Weights of a small GPT-style language model, trained from scratch on English Wikipedia: 12 layers.
Each number is 128 + 32 x the weight over its row's rms, rounded and kept within 0 to 255. Layers, rows and columns count from 0. Numbers have three digits each. The size before them is the row's rms in percent of the matrix's.

# v: layer 5 attention value, 192x192, rms 0.104, rows 143-191, columns 64-127
# o: layer 5 attention output (transposed), 192x192, rms 0.0932, rows 143-191, columns 64-127
# q: layer 5 attention query, 192x192, rms 0.107, rows 160-191, columns 64-127
# k: layer 5 attention key, 192x192, rms 0.107, rows 160-191, columns 64-127
# gate: layer 5 MLP gate, 768x192, rms 0.142, rows 0-12, columns 64-127
# up: layer 5 MLP up, 768x192, rms 0.139, rows 0-12, columns 64-127
# down: layer 5 MLP down (transposed), 768x192, rms 0.104, rows 0-11, columns 64-127
v143 093:120157164151162081079148161132103124130144072104110155124133137118135157120148111118138166140117182138115145136152126128158071084123097106129159138161119116123114087167209090137173174119123039
o143 096:164162129144112129138143133178149140070127095146108137099078129142139167137090101077115147153149167137130149157142106149190147069113099075103121129148073113110089107092188151119209117088137064
v144 090:156105106129077197121151094190093081134115125117159125127129101151097156146144111120187143108092107111097150190076182124117164100083106065141101145076126163100178142122154175146154106138120123
o144 093:125114092086106197129092147208090121136106161120147106129103122135149110123195164085155097198141154179154157162083166123130150138165136120134097113139124065143176152135115120124159165113106118
v145 097:194170093111101127136090134101131108134106133119164181090117122087097103128137115086135141089118079133159140165124159131103205169134114093203119122097162148122120146138095121153139192082068155
o145 098:123164131142093135151070113107156144149161110084142108133091165138085146121103106124106121159165115108125070143124120104086157144061150095179132123127119162133125199155105079119154100088130201
v146 107:145110109157087052100116116129132143103079108146171118118096122119167032114091150166115099102109204119118117115158134137126127069101154160085166093168106057158118085146133151142137174076139157
o146 109:081146157140129129134123226111145196095100063125139113198119152091097111088084160205146077071116119157172145164138106113075148080155162130131111139150137130139180104184087097149138163132104077
v147 095:135051102094123171121104121118152163128100172114167116121096182075142133108144132128184076090162111158102102110141105066121156139135182126123171130158119089151057143140108118064132120136098183
o147 103:130124103144127175188118138116110137193166159123173126151117153143152124173112153146145063132108141144113146149131110083075088167101159093125095115148161146096133148164136115076110109171051240
v148 084:110110135112138126081155116154064124138159128103181099160128154100128117136104173135075131126117138074191136163095143098187124119145155117118142135120074162098186150107086078103143144094112091
o148 091:057141124159104109057160115141165146198109174125079109178076116142126152174138181167143140152118127116095132108135070122106159135145153126144166083183171067130178161108174120045123136099132106
v149 101:124113170124101102157137117141139129102162090138094140115100055120138176137142086177118101132123130168126094132111131136083135176069137107098166118159145097134086129093137169152048121140164094
o149 113:147178096185131100142112088114072114033105074153164167130145080128204073120103123088129122062124125114111118154180147109140125159101155120092096142138096123105123092132119128104117095096122178
v150 108:120194111104128196144174139118136180142169138084052141112121128154074156090169163161166134156145066159143131166109110180135146149120127161138104122091143147121213126128136115072144140096202126
o150 113:068113092103161179132103062155124131109144136107165163140115119137115139176117161085140153117093150108120086171178148115153122187079148171129121106071079134120140107100125164116118175104224094
v151 098:056121111107086071129097147106194093115130166149109096164135103114105071168118168210097070132147094151153052109087100142162162150148159199161157104132124128125098144055117115097049105148078175
o151 098:144157108097138138162092129131111069138085137151122126095147116116056098109132157151078099104109071105123082097082104150140151178145143118161125098118163127092103145074131087101100131124044213
v152 091:187154122147165130065127138134055087136021198164141178137159163112172087080113146084122125101110108117168111110083113127145097144120141106096112164121098144147159097180146109125120114136111156
o152 100:104104131110135121067106173103132097074118234109108141167144192145137138161106160157131084173160064164103091130120133104142093172131117100126159115140152162122074165111152157080090110130109070
v153 090:117186095139150116181155196147138115175080093073124104096087174173127160111156142103102115146132104162139153143170155108086150145158097133074122159103145106099119111186148107127175127115153109
o153 097:117207092133114141157158106114155149115059097139172157118148171104163133150112141086089174174102137146097199131154151191136141118170086116076141133046138109121069132144102089129105091120140120
v154 092:051109160144107131136113160137105141160150141138183161144168097109103077099086137121091121149139081095100077114151153128132098169112139094152139120103099164115136091098136190148065148095070120
o154 090:134144205174113130093171146062096138162141140120121135120120189123132112096174140139130187126184089149140095090177143134172133158140060124133107082091125142126158120124126095107139165079142163
v155 097:140079132164123093174093110142152081177131138185170102118136093123158107169050118097165134115130111095143117122144092105140150135094133150075070092102144139125134150099154180195071091135098144
o155 089:077052130132149107155082147106145082217150128211174118115152126169122127113112135137137085110119149160090121139097130135092130065144105120128136139146091105146149116135113170120050151148109127
v156 090:166160102126085105128095102143111079090116132165149085129146103125132063175128179121173185152151156114172143093131148146158129146145104057059142085159106144168196109164100076110089144108125147
o156 096:149149145123131103153127172117095125093140138157102077052206109120100142111073194151122097118125144147117131084164139100086134172146083059150122047140152165141187112119163063124072190111161077
v157 097:119113136104162112139149192108155147137098132160139131095117152126124109140147154134172148107211122119188132114143080143150104110123122160076095136146096122058107156125096144101125127113093125
o157 107:102080120099164079117193121152146167103140062145094116144137130143154170086127193076144171148156132129157180128113125116107094138143150162158097116154127138047081180166121175136146124188156064
v158 086:149240140079140125131106144136152092116102136137231122102113128134146135183118155150150145166105117104131132085180172102100157178136171180162125123106098126133172112097121150091167122148132138
o158 092:149116094142118145084185111103159124088122083150159130114082095125123159143107171162147118109185107148069163082114121148106153149115140130133128149102140078186121176119138157057147110151179096
v159 094:068133125107140145166104173133088094120094190168135146093095194186134108171099121041115078159150084082135100130150138126122140116096088171157080102096148176112158122083134143122126114139095125
o159 099:113141153145073118088134119179096090145111136149140114106128154170124124126149137111108080149170161075071087032107141053125130099099118115178125140120108151142107160112126137175118067110133144
q160 081:144131120130140152087128122122137098185177155153122115107147123098173145154157119141161140195117162154144145097157172108121139078119077093078128147138134131201152095123153133116130118084102119
k160 077:135102167102123099058102133094111125080116163135107137113136099113134053163180122181109156144224146207146073165160106118167135118148136099172202184060189077115127133115084115144107096096091110
q161 074:121078153126102112069082157124103147083134139117109098140180094144135117085167134153144143129126160185064152188079120148132115162165163141159090107123145169114152107112171189061135103101145139
k161 088:133098126161176131139097121086136126184131129103133172120137108137108078088146132093124051117209162132101167191084196126204178088134119102156104130108137079033099144151151149144141089075121159
q162 073:104144104156139083089097098087088153114114116188103079168123153147148113143093136145098143115105138151108127165141127067142093135078168109119119105202138141130164116139114205154152169113105159
k162 089:149117139081100119145096135141102122114118088087105182161155150146127152131148204046151209125141132145117136113141105131113093091178164113075149125105141142189119093096096172115161087082122111
q163 085:106154100082119168136126154157111107132092140090163161137196146105124162124143082116133142175104092107169166136139130097143151119108101187134170158117125092108095123175107095144135137062118150
k163 099:141188162126145178060110125115145109172092176133163034084147101177161134184112095169191060121137140131112116126148129120148145149095100146131126179114098089060173119120159077085136109129107107
q164 089:071128114103135149154126132105116138103060143114147165167143148113123104092185160089138158185139111148149121182113153155122125158154185141121157141117172092123085168113131169135171137130100147
k164 094:124202111144117163132145125100154064118095127171130100047089093108104142162104131095112140110113177136124110083168118140115114131117076132137143150124078077143150098180135061112069147119134146
q165 089:107192147093105197106155130166110074107086113102114144067145177059127147161066107132162155106166150105202093098126122151131151151143118124137152096111110073134179134119150091117111121111158159
k165 083:117136112119162138137146099119169179106064187128139171128144092190099148101133133160124147150111142129118161090142085194100069196176069181086113106091151157184111088083117097183101130099162136
q166 081:169153058159099126100182128098135187142118165154112043172129097117144133101151132095160112102167121176126108129151161100127126057090128145115152188134166110169105167083082184147160128066125117
k166 093:081189142154147201145180167097128118115093146114134109140113123082099127135090084137071140132161124106128163161143139199110081186142147144105148120120162171132208180135159087175135159141166147
q167 085:095124161100140111180158102122121094093194064107129157088115151161104128112119143174144117108116099107168108070152126180120161158114116114117140046133093150119138108109168119105103155126108142
k167 101:149108092188098077124096096147126112118126121150141117160083158133175167137155137126130153154152100136120129142104137118131163104120170172122104171097114178133038107096156164107151158124095176
q168 095:156151110133085121092089115090138118095207125115095101159122145115119120087097193182125104067111173096053117141142140151109111144174076110146159126176120147171226130189160079124068127150149140
k168 100:093129093082090099120077106123150152117180131124154050169116111141148088128142172063135105182142145142146107163115160101207142110115160123127171131125102136165108158165155195083110171115089102
q169 097:166134103144128083081080130138122013124117104170103129157180105156106144091141181149124172178098166050115107136146184115131113141196100082130175128141149150141141124153081145119156181105116109
k169 105:204135091142119101139145156114075137179117146207098141147094100120105112171071074165159208102142160101114128179182131116096108123152149084127162107177122112175100134107122072094147117105142082
q170 109:126147093068105131143083119112156116114121056092093138143181145114131137115108149147193191142146128109148109155118151197127082132135146158105058092108124169167060102131140170170105142116109148
k170 103:102159144118103109127120096157140134137142145152147118126130119135164172159088074167124084156152130135151159150166046129051103134092151119092134138131074146153125140099102145204135122167143131
q171 100:047127101108112110099166137131180140132121170187109187153114130121140116106163105120173056167102139108117103160112112121132178130149191142115145110112123127120087124087152192144137137125122195
k171 101:107126124139121165144168138064169103115147130194153138155169149063145115118126129160070086156117162132143154125133128163164103138189182147144117157081087119098108098150147141151153093133142162
q172 102:092194081142134118134161127113094215117090155178132153178147121097125102164141110174156125129093092174113097154122121117105166159160170160106165136088156164140073160130155122109108149108108116
k172 107:107116089107124154137100091164152145135144117124164155065163107151155100175140122154095110100053125094098119160083117085130126165186111072061170104099121106158117127048129093108108119068108149
q173 103:051131162110089083219110144133165104154201070137141163122113172136117133124144154132083122148122107118126142098113161134106129162134122146137160075156114120144126140127180180181092120140092165
k173 097:114104167122032123115152157124136136117139115112095163168122134096104153129162122111128119106162143142109117106120145154089095066184106111117128173085114150154141135157123157177058095147053142
q174 095:120132085145157157095149121156075159111149148138160149098107092111169127140079144154134094061148115146138118120106145126129101099163120166170110188105149106080139107086101160156178131118118081
k174 103:110127140078147198088188087151167193139093125127116124096129155108142163094142122122154110112143094112109154111196122112135184144066095095113142115108102165125129111118114135190088174099152146
q175 097:187141111136124160119104163098134131139130134124134081100164102124096143132117177150129134114095096168109130106154148120160027142136068134113137141090094156160154095180142101135103100125102156
k175 109:046094132121105105100136159087175167112136159104109095159102107105122099134156169145118110131078183175124106126111165152183110135116155129108149140155166080109204123181161162139175116119163104
q176 079:141151104134139087154167114143141100139171109176132140122143086153176080128154104153077123141153117111125093072133159141072215171080136151099152113065131081159081129172114084118078111141092090
k176 078:135156099151138096147107108165195128157099118121139119150109096158127180144097092150083090137162094130199105133136144144067174145136098093161163149171137120103142158172137069125117096132138112
q177 088:072129186150158165130064148119082151121089143110148120118132122088179184110133151070172129159109145134160151199115079130094039119099168098102166147133149071093167141110133191182196180105115141
k177 085:159100182131128084163075165148106127113143094158119080134125147115117063170183140118111194121144153126090127176152097126204119128141098134103132116140156131138125101103114191148123116091133130
q178 087:096134144146186109153127148125116143149127106143148129129128112110129110090158145095121116119106145095175131173103082111125106126096113130072109114180145099039142133118077133181213169118187141
k178 087:107115149100133066082113127147109103069160125086087125078143112164102095170081133117080139124089142114106141147120151135156056168117117155120142145145114121124196086158118101175095100120122143
q179 096:113153168127097115134158077122119111107132154149141184098142116088123132169140096113057142138086131130150087091107167107100171227169138111116063095163133164119142133132167134130107100134150128
k179 086:156119144099154154099146131141165096139118121039096169118156084153160107102141127110107146127110199103100119155145130123201121138179090092076135114169158083082137140144109105158128144086098131
q180 082:098133182120154096098191143099175122168122070143168195098107168112116097139141085111110127102105119122109127116138092143142163173156165159100111152112117118108134132095130103153110103126127085
k180 074:102101128078140161180172129067146128153150176049135156178149163140104093121170103131129167158145158096140149129132105150106141109123130085112100107093178138149105162109112140126105148093131170
q181 108:167137125161145136112156117125179127127150097035123064113113106154120122137077154195142128117096100091113075062146091138104095123121072134098110098169051173176186099142161088114082113157142137
k181 112:145133163133138093108077106189136137070124122109156090168142118132161126145171158163126153128135091157146157125078144118153110149088156153141133147137154099101043162138150214109149137133144084
q182 091:079161145110139134151126162142148088156144097101144130090115104115107177122125128076149156103159105097124117122126082134119152114148114168134131089120124139114159143143075088115091149096124123
k182 081:188130096126173144172173122151103219123115140142131102091150158130134097162053102156119138161094149158164131133164157158133138081074119157173082123143132115102212104102156133141125145116156086
q183 087:176126154139139089086096129079119116099167189126097117121076140104147155118099168182139109107153133128077126081135133086120137093077148121153065183147114164184157052141132099103147158163123126
k183 080:129129104159070083092120134132180103132155119124117107152094109166149117116186150101126056190127159143151150127135139125182163070103161151146146143130074150096100123094147171116153127114058120
q184 100:122122143119109139095130088138056117181123072177114119145126122164161140162210135048131117139157100071154185185114142102159108108143108125151161165135107120166139156130123134127155123106102125
k184 103:163114104113119159101145118084076094171121144124099164148055173102131148140129149122142133188137149091125115130105122092108146134118117119139119116135133050119178118148165084103121125121141171
q185 094:119144160066151133116142121131118135128134187099085170128122168126061137095160075147132109165098152126094098130145119099180146144112129080117115129104151137157158108190104146151096128211073163
k185 096:140100130102109142142126127139181115088163125133115136132132116112080166144141080091096115089162189141109068114088106123127151140221129063126136176142170086192130162156103112073105113122113159
q186 101:088104145105061152226164151134137111143164094144173108086164140167134083087130117095139128055132150182130133085115097136093159146127167126127118084133141175125134143088129075125154098160079202
k186 101:082145075191097116095131116119156167114173168107133150153150107160133090096135069114152064132098125110129112100142125136166176097068130181113067157155136177108091161122172114092115136138089123
q187 099:094119157136109096102193155115109142122080142114120079180141119158098100095146180144086089061101139172160089107145090129197082164224148111148181137143149155120103166122164083096130121091150141
k187 104:122114097165138113174099104103055173125087117183186104145115123151143122068075140134074141179128113111102103145063131135156053155149201164129159142134114109140124121149144111159114125126112132
q188 102:051154141133171130145099150118122121105083154130125136109134153164083098097157147129138131150124139149140139120139113160113130121118160109137176114151164093134135197162110164149127113106088156
k188 107:116127180074077110177101138074127154128092095086134149154194182157112111146124149059147234117126140112114145085061103105156093133136112124106165158162149171118125117144112160179188144110097135
q189 093:128120141147177141159174174139112088151101100084109118144119129163111124068147043073149156117144141096111137222096133140145097096224205100140159099126106069084145143100104079153137108104108154
k189 094:153130135114159142075044193062211115117137181098163096130093127147163088118106136105187119190133165059109172123145076088118139120068121142211155114131105153095126090102157088192174149108115166
q190 103:111126098084130128142152183105135117145091159100095120165127147143136125116108141145142140111201134016077106140138070134146061169152131134120127120149113134119103171155132217159123122155053100
k190 103:155155175138100153110149118117111185140108155097131091140118125108098193162094099159145124108078131181085123122101148124124187163228112146088174145131125118148141151129131102141106092183120167
q191 097:168139118153117080056103123129102175080202123163096171076112124102205152138076128131145138111145133147097151141149133144087073136184136098117163155202108098124079139176149128108123125202205103
k191 108:149139103157095110114166081135146140109197121128091077113096138124099092147103140178125129161087076151165112166200093091129110133112139159127114119134119226141120127126073133134098091169147072
v160 094:147090173113133136075059139084100114120110148101083134106129067155163142120183117127152146131107116134128165138088142066162107158112137193144121160129072075148133190116222103106096126095119103
o160 089:074163122148122121135154152145189175134067148083154150146122115057120095087178089142107138151093140169187125119113153190097186184138130138189183110110174158115126150131107117104114108140098198
v161 099:092112101074163093113150124139107145100094091105089086060157095106137177173134122105151172071109144113157103089107080076162141075130097215116105145099100140105088129124100130086113107127120129
o161 101:149110119110171131113143121127118061089094095115109136116134106149115136179179190110102128139091175129105149158131111161142103156153160099094078126108191059144119100147089102121129101056181001
v162 095:114104110141108054111123175129148202147109126119108141134128189202189141106090128164117107182134127101144090119105082148145113079185163156143095137130106143183086099118121155165128149171063143
o162 094:155153148120117154051156141127030148096145193113160147152119116108095159189155136114168124156088188186139159141140186146167067128166171121155172176059124118069096087105087125120166159111158079
v163 106:060141093172097166143113163081115150165168127144166130054159135139110233203143075102110193091111147106146107140109113136178145125135129163143225159126129110095208138121176181067115102120146130
o163 102:149141152103143158128158103183155125125149054104162123087155160135144088096123109108099087123127157120142148091116130133146105111126060118096204138213094093114188131164111128083152097141148067
v164 104:162140070110108088197162155179144152159113144109119105121141105160106171115101155134151115157104133123112098115151199124143123133181128140128143110127122066112181117169141149167108106139070139
o164 101:137095126132144095097104109140107088142179150128139173152150082107094147106210100126079118147138152128131133142128158127120112131124118134101165131164137083128123132137095143073100116190165087
v165 108:126083140134125119156147133142108134109090120099131183131129150119148174126142134149130065170128144164137053140104177068097140089144157131140116131149118101117100120142181156119126101125120131
o165 108:159156085208115118077074160144152119154147089158077099121191120166152193147114138162098097130096122134092207166117116141113116087160157163120138161163179120102094126115079106130145108167127071
v166 096:133151199158152111110126141149084113182125115094153115180124131097180096074182078111163098150104143133164140129104125088124105120091095153103117099072160129118120157125098089135122153209100128
o166 094:105102128106159161131090095070090165088115148112153086157145093193143130133116133144190108100071137136147162118107139099152099094125124182139156150100127140137194088085125119129132109127163133
v167 095:175105131133126113152197128085067122151142151134039121202083119105103128122100100101139201198151163079138138132198171096108094180077147131132108103103198153163087171138129133109115152116135114
o167 099:134146170100166141161144145144098132124064161135145145093142137122125131087158154186103120171134122143122081116167162154079134131174136104129130097146171133152151135127136182154093148120072102
v168 104:126186136124090122080111121123131160151159161087157181178135116129172145150203083136089125212151151131157082133122061099150150089106124115172090072162099145082139120126116064168118086105137154
o168 097:125142180142107091161104150146126129161100151154158106074128106102071081115114106140119118082109119207142161152075076115100139123121159140125158166125176092109092113120114209124094155110079104
v169 105:125185134128105084173115143147125125184115132146136165106135066144147177128153089114137104169124129125127150167078076136127128081165144181139134113136126138120067213164148072114140108169063150
o169 104:135091120193138136084145086146139178180089078092171141161136086139120100095098161159103110087157118141151175124122098153171135095185063129139115144134097101089118091158103129121093160112122087
v170 102:096117128096180149133078085135157139093147150138148061143176133088080093137133128142135115095128149105098152100135172169144189126093092099166118117089106153140151100137136219122137099119196112
o170 096:140111148073094117166133138095112127167112149199123149181076168123158103138119150095176140082135162142172175112136066194129095101163170120137138132171131133174137135161068129168118157147139190
v171 106:107168111119101090165167134079123118116141140181134154108062163158118177092171111111170095177082121142161104151124108123186099185106070128172205114182108092100164102105169101126152149141060103
o171 099:103177160133172147098167136128112088229138155112123121187139140074111081131136094114098117118102093097119148148113124115094147149135115152107119192093108120165158183150100109126170116178063088
v172 105:169142098157057176180165089143137163105139129067093118172078125120119089085057156092167130159122122107109098199176054189214163176141060149095129086170112118149139163134124114141118115107130177
o172 105:085143125146120141091150114115148119160087132084128096065131116141135144122122092180135152115180128112125033129174224087135112141176143143097109145099155050096081143119102099134125091109163188
v173 102:124124120120141127169091105118142116111133147179154143039111120159131206139164059110109108106122110143112126121091114141123105106151197098101100164134136146137073119095073117110100184099166095
o173 094:137133089158129135063145130118133138118152111157102194118156161140145137142157173153134151170094168126099130161117099147128062120123118131127170149070056147159122137146136161147132143169104077
v174 102:078102196150081175131095149168080131142131125153109163097139147101126091098139095101127145109187134114153120100140126119086117111111116142111111097113174118122112108182144107099091180152085150
o174 106:111146174131130153151147150092135143173161155097094180091108113165105125089166119144166214125115120136084120109107144131145108095110076121151120126060136166162182065147073134125150165094239150
v175 105:185115062147167078154097145176145070143127166101132116174087167195143083170131121133103164145115078123089159114165127151127150109168154141163098108164177151170142149088074093166117160080074161
o175 102:104150129101159105087141103093175151121084163143129151154102126142098147137153143119155116148251105115070155131074129112097135116111161134113136106093142147155073182049118170142122104144098126
v176 101:095088223123107138133124069111113062179090159095161186109105132067141131095205123127063104147159129131152138075081104154085150127114103133110129204142166160101128131118147114119146093160109129
o176 105:118111086121141190128134164113131146075123150153093145118182138152116132083088124098182119088173110163173126110143147056080108091087146105102102119111174134117063152134115113113169161094176129
v177 096:097117134160103184102121144107170121132098173177136119126156153088126187116135151111072110126121095179170061088132146050120116110063120090188159137129128063146151115126155148131121178130163078
o177 098:126102196166134109167144140107121119076123052130128138176125106106108132094163112130205198131157098104125216139118140120138146076148143158108162186130145100089170139141120128117160109178160004
v178 097:138156137170112119090190106145137119053191124136113182211103152109173030147171136126110084126133093124162163167135104148080133152099132090065122084138088171102084152111078151126132127113150106
o178 090:136113068089112152139111133107181080141074172169163141133102166128094174095159125167140145141125127082134036127124149139159120109168148106180139117088166102156119111138114101137104126127113112
v179 101:154121156161091129147163125103113095176084103123193218123106142085119107087191092030078179159118112104116160154126099116133163090146146135121060160136127105110127067120177121139179096152131158
o179 100:196134114149106122148090102078090152141101222114146104134128067074147133120094147119182131143162151153051099104124122162163143083079159081144127139157159129115134116111114142128123092165144174
v180 093:119100120125140148151160164105084100087158105034133147105131123157138122166147113114074129099102150101056167111114142100120100112122110051114124163184125132113094104081184094137160157113142090
o180 093:119098160164106100161089107132116115141109154114129144127143133114080152104174192097195164203112108152096093157141129136122101133139136139069119094138092100070121108162110082137092091170127113
v181 110:088135141149156089152096136138144128137135139160138143144142199180117197149135089143138096073109056133108111171112113148144126130115150139172163174135160087146118138118164173123133119134121115
o181 108:089130093147079186066131150134066091098127138174134092154112135123129039122184115085149120160076128117127156125113125098159083138148114134102199177161102099123176103162120135146107148156096117
v182 098:073134069068104228122124101105097198154164134134116071155069111110141102125144125120131146138100123156130133152167154154102125153089064047117107104088129113175099188118148092131139101164086109
o182 094:141144127155116113171120137139127129134122109147174106111142136107131139135095104084163073123100063127195130140109104169110116099071184140137117141102096151101156118163120165111124130092127144
v183 094:189106137124140103134113124159134082105113097112124156107154098161159115117142063140126086139126099102132125115106135129128151099160148160132058124134134107099108101112101141158070084183146207
o183 091:112165102091081156124121116067096163093127198114149155144090121105135151150162189146116124152167146177099135140204091153145138110173116142141146142132134135122122130119149104098115094105137123
v184 095:117132146125102131084139125111136074146147087110166129126101112090158218190150138218157102150084152124166120084080124085087160162098133136182141138098124154014159148114109159139176082138214146
o184 089:078136120131109122186161157101161108075148128087117094133100097139080098086114217129137139087125124149125101070160139155138129144163107108119192064123148134149161153105149055088086094139130128
v185 101:159124192139151177127131085091179093134116110095142144194144125084174137123148104099100080121102183080165138098127162141145155095155116136105098173098185134045122082124137164115138112163162098
o185 102:139171162125101141077104130150078142092118125145077087110119152094132129117118182104193170129190159145092141119120163093165084173101141076094125111148073162167116096147100153152183177067161078
v186 105:166150091138098181157137050136142117174108124192110078088101100085170055106125124162113137148118157074157113090119122139164149196133093112118091127131123139157145157117074117145147076139164116
o186 108:146140152117058107128169148172145096187103144091170147146173101158110154170080104112146065097129142116160149134132138140123196128090128160129148087123160153118092137083204106070066152102094141
v187 104:196201119156119135164137198063073076153092170125125161130093121138109169174143085090140143151154190124097135196114091091125144118129122143161156138118130128135087099154103090141146131139142159
o187 097:115128175140155099100099194156110154189093122127140104067104137145139142098100133158072131141130125180128143060086099126121090115127107087148117154118078141106119159094112062127141105130031170
v188 096:128116100064119170105177121119065103168128053065185107133122133133088201085218112112116147123130130116116116116118165103149135108149058096120120082107077080121181157169095116094114073121143116
o188 101:108185104130130182183087148081094140104114156107144109066154151112120119165120140137071112122118102106176154138178091105087151162124129105168101085201121152120166102121127109093130174113221142
v189 094:141175143119102183122133075154167177167143130102115070140108145142166175189115111153061090143168162155154143092122167161111165113132159162111100142096125143113184170104112047140112097117211108
o189 093:088132078109111177122113124110122098122156131123121134110120134133135090169084170056109159161114170147117109127108172177130153123212118142132111108097104089108119092148070168133131142093079147
v190 100:165096135080124154148156149122105172145112123158152134122181117132131174064079075147097067132127101035072125188128173174129066154126184060115110145148148095140127102120179197113105128155118133
o190 095:081118157107141066210162137109123123192192088150103136121148086126136118124157105134127142031099143094086130041141108084118109150117134130171178116138103112099075122146078164094111120184201091
v191 102:162102196101111097132116104123108125090133097139129212165177134097151090129146120129134189119134141159119104098071073170127177110154146096108115080129079083132095138067062103139173105132084112
o191 098:132135125072099108226055172135182144202118148150142128134151117125163125125106142199199147150148137155184145185145170125131123152183152120102094115121168124140105112150195137061114090137143126
gate0 098:162090157132159163116089163121112167119132076156149159147140101114092119157124086126132086097185155086129135144106176080165079170092171036129120148112140164095143168130140144151132137111164091
up0 101:102089125146141122107147163153130144122223162140143096071103121118159146154117075126121118151171151093121090140112193113137147092084085111161142153149111147100080136087098180143094151213092105
down0 101:180091141098087112105112130170108127121215153125153125108102136153069132127104193129114138145193122086125175109117152171132073089103135132167083170095197071140132144157112104102177080073052176
gate1 102:073136139154115079195116204152075183091106132165100021070107155145107136098122116118098142103101097085151178132091122129167152163105122123156149144107100159157151148112155156157086163178145090
up1 101:130115161139114174103149094127141060111101131066121181138101180167151170094126137164122100118112147154150117125116129142136130107153138120133138141146114154191119189070107091076174105115159116
down1 096:133172124153127103095193123181199146156146158106136154146132104105129118135097120102198173168127130204136126068141111125071132107125138114189080107123110095142150119143136118176095133093183087
gate2 104:110069153118113093144177150118131135163150086170091120186129108156149108147142098102156169097135103104128149146067125129157086127135094164122122106145126136115081127106145140127141057152142130
up2 098:147112143136132122136149145107083118127177092080151142080090170073121131172162111148150129204093145131117124066166123164065185141130125079195156146138134078128105149150122136149096065144126123
down2 100:159128128174087085132106132063138117153226099074087115161182180077112153167158095160163110113146138128169129098132131118129157123163112094168151177169133110144122171148194107115162140129118156
gate3 103:092202138143142142117171159126118177152079129184183155141179130079157101131124121122138148164069123089134196138112112145094111176150119099121139131131134151167117120080139128139103215054122146
up3 102:113120130122152133157126178107097124092144123121144092118109141085119120085121104126044122094135174137158176130181122132143083094150129170172176138111135099137182183101144139181110155136111113
down3 100:090082103148139133144153217145093116103109120127116147100179152103114114161085108142141129120146125117111179097142081151115115087151147154170132107170134169096102112146174102176108111098118191
gate4 101:124096081100090108157090125215105147138166118091152179137147165123144138092105094090146158103119134110167131154109134102157177139106146126139107066132147145113137128178127140093204166111137079
up4 100:157173137156129079164206085135197093113104135132171199083086158092107164144075160099147116128133154117089116124138146120160117153092135079071156130071151158154150181204113113131185192134149152
down4 100:083138129103121076121165071150124132116059177134142107131102094134112179125113157138128113066111149126136128150125151113132130106187107075184126095165107168092113057159134109124148178150056175
gate5 103:188097150095157134124083105144105184098127141178100092130128120128096129147172134061110137125152120146142178140128118115117175124158144070153095123105153150112159121085083128135187118071121169
up5 106:113103069194150108124083111143129149107141171135122137175068102124135151186176144104126116122121152165132110144141103117115132141117114096154134101081052101144110178112096085139099111126131110
down5 108:069100110163121165182100142142160158140119081108097096172154136107137195126213154149081109116138148160170088141168176133113132129083110082139117116133113097115124181148156145134068116110111119
gate6 102:128131113133102187201109095165156065116155041164142161134152129152141070145122134107154125164180094123096143118137140133101118152098173153153098111108166127142187125104118103102108164158173144
up6 101:139124091079108103205019119157073093134124156146090096139184111158165098125155190163118106117163097083126128107119178152052117103158157107127031130081146122186158153139157098144118140082144129
down6 099:136166130095148151109139094088107152086081113115126130134134113154082110140161188234131060161136150083221084194139112177136137125177147154101168171114121127128156120086157136097120140133140173
gate7 098:064120157185106190152114115159142181126117187153152169178122141130207163145186108082104106075123118102140188132106105113120126178069089092147106139121133115143123116090128098178134136086190124
up7 096:163180083125181104120187151117134132109178115116089133131137158116173166107109106100188144150179105117097132152098133140093138132165106151119170187093091096100166090148141111136117189097119106
down7 096:163130164100105085156115143140153092114108138129113059102085114155146153100173120094146174155112142095131127160135163157141093133086127120131140072087140127151122130167107181083183173132111136
gate8 105:136137076139100133161119165168095117120089088112126171167136143129218081191094113106119173094094138100112110134161117098080109093084125078141154153153165100129085089133158107166171205081158173
up8 107:099141130145148073126135099154118120137149164100144118121151152115129083111178035160052159088095108122112018109170166091041175144144180128094124129169147121057143196133148129168150077159121143
down8 107:052168116128137173133071138133172127131125126130185161141096126027109148166088067131177130139110178121117146099143150136121174159122182063168127165112155123178096109133135165154160130152135065
gate9 100:076112163099149111113128159203147090075151099119079211104132128171084176174086107133151165117146074096135102154146154127090112121206105192167108135075094137170162090106143078171106165102094118
up9 100:144147129134135143131166115138097121147144146119124135164107194159099135078128118107120041118097169170148150201148129137101136103109090138114072134099094060106156117138177133116073093209113170
down9 106:160133098098123143112108147131141114112107126134082162125067132088101150124107078090145122128101165157145117079171102127156152113083144109154095139135097155125111163104133100111058117148115155
gate10 109:126106093081185151179155063137186182083190130173097154145087124102153102110045126130114095125154107091173101148056176085127073047144107152152094170105149096109158156095199158143149112161141126
up10 100:139099152117118114104132130090131199107043142131162135152040137083154092119116179100146136116140177115139167108107095113126081109119142105124061119121188150137151175151155116170150179141151136
down10 100:111102147102105149104157134123087174134100149172111068131125103096089148081169125155216173074138160154082186127099124165140167176202168124135106157180155151139169090125122085144135056132115093
gate11 104:114124126100105130154095194098154181133117095094137068146085194141132107062102128130092137060096117152144080081119140118143173086106182111109110147100096115181225096134142150170132127133122119
up11 105:110110109073123088164146162115166131123114209140157140100098093121093077076116137164135099147175130180097139097136096124180107133171087166166145103121178132099192101071135143076075151097098133
down11 103:118132124069135057133126125158179121112139162166125086126133165151171136102100094099090067131178138087118128141108177160139155106140118110122145123148170135091122179122116108071087193107131090
gate12 099:148141184126124152176137122145082158177151137112102120125149142150126126096161111109138151122162088070132150139159157104106203159139125122100101101101117132115095129151169109155066059119184036
up12 098:145162134180094145134132149101124084067145141176100101178166108191109119105113089158159139160140102117083117133164149071189117140116110184186126167209162097153157058109112120109104117101105083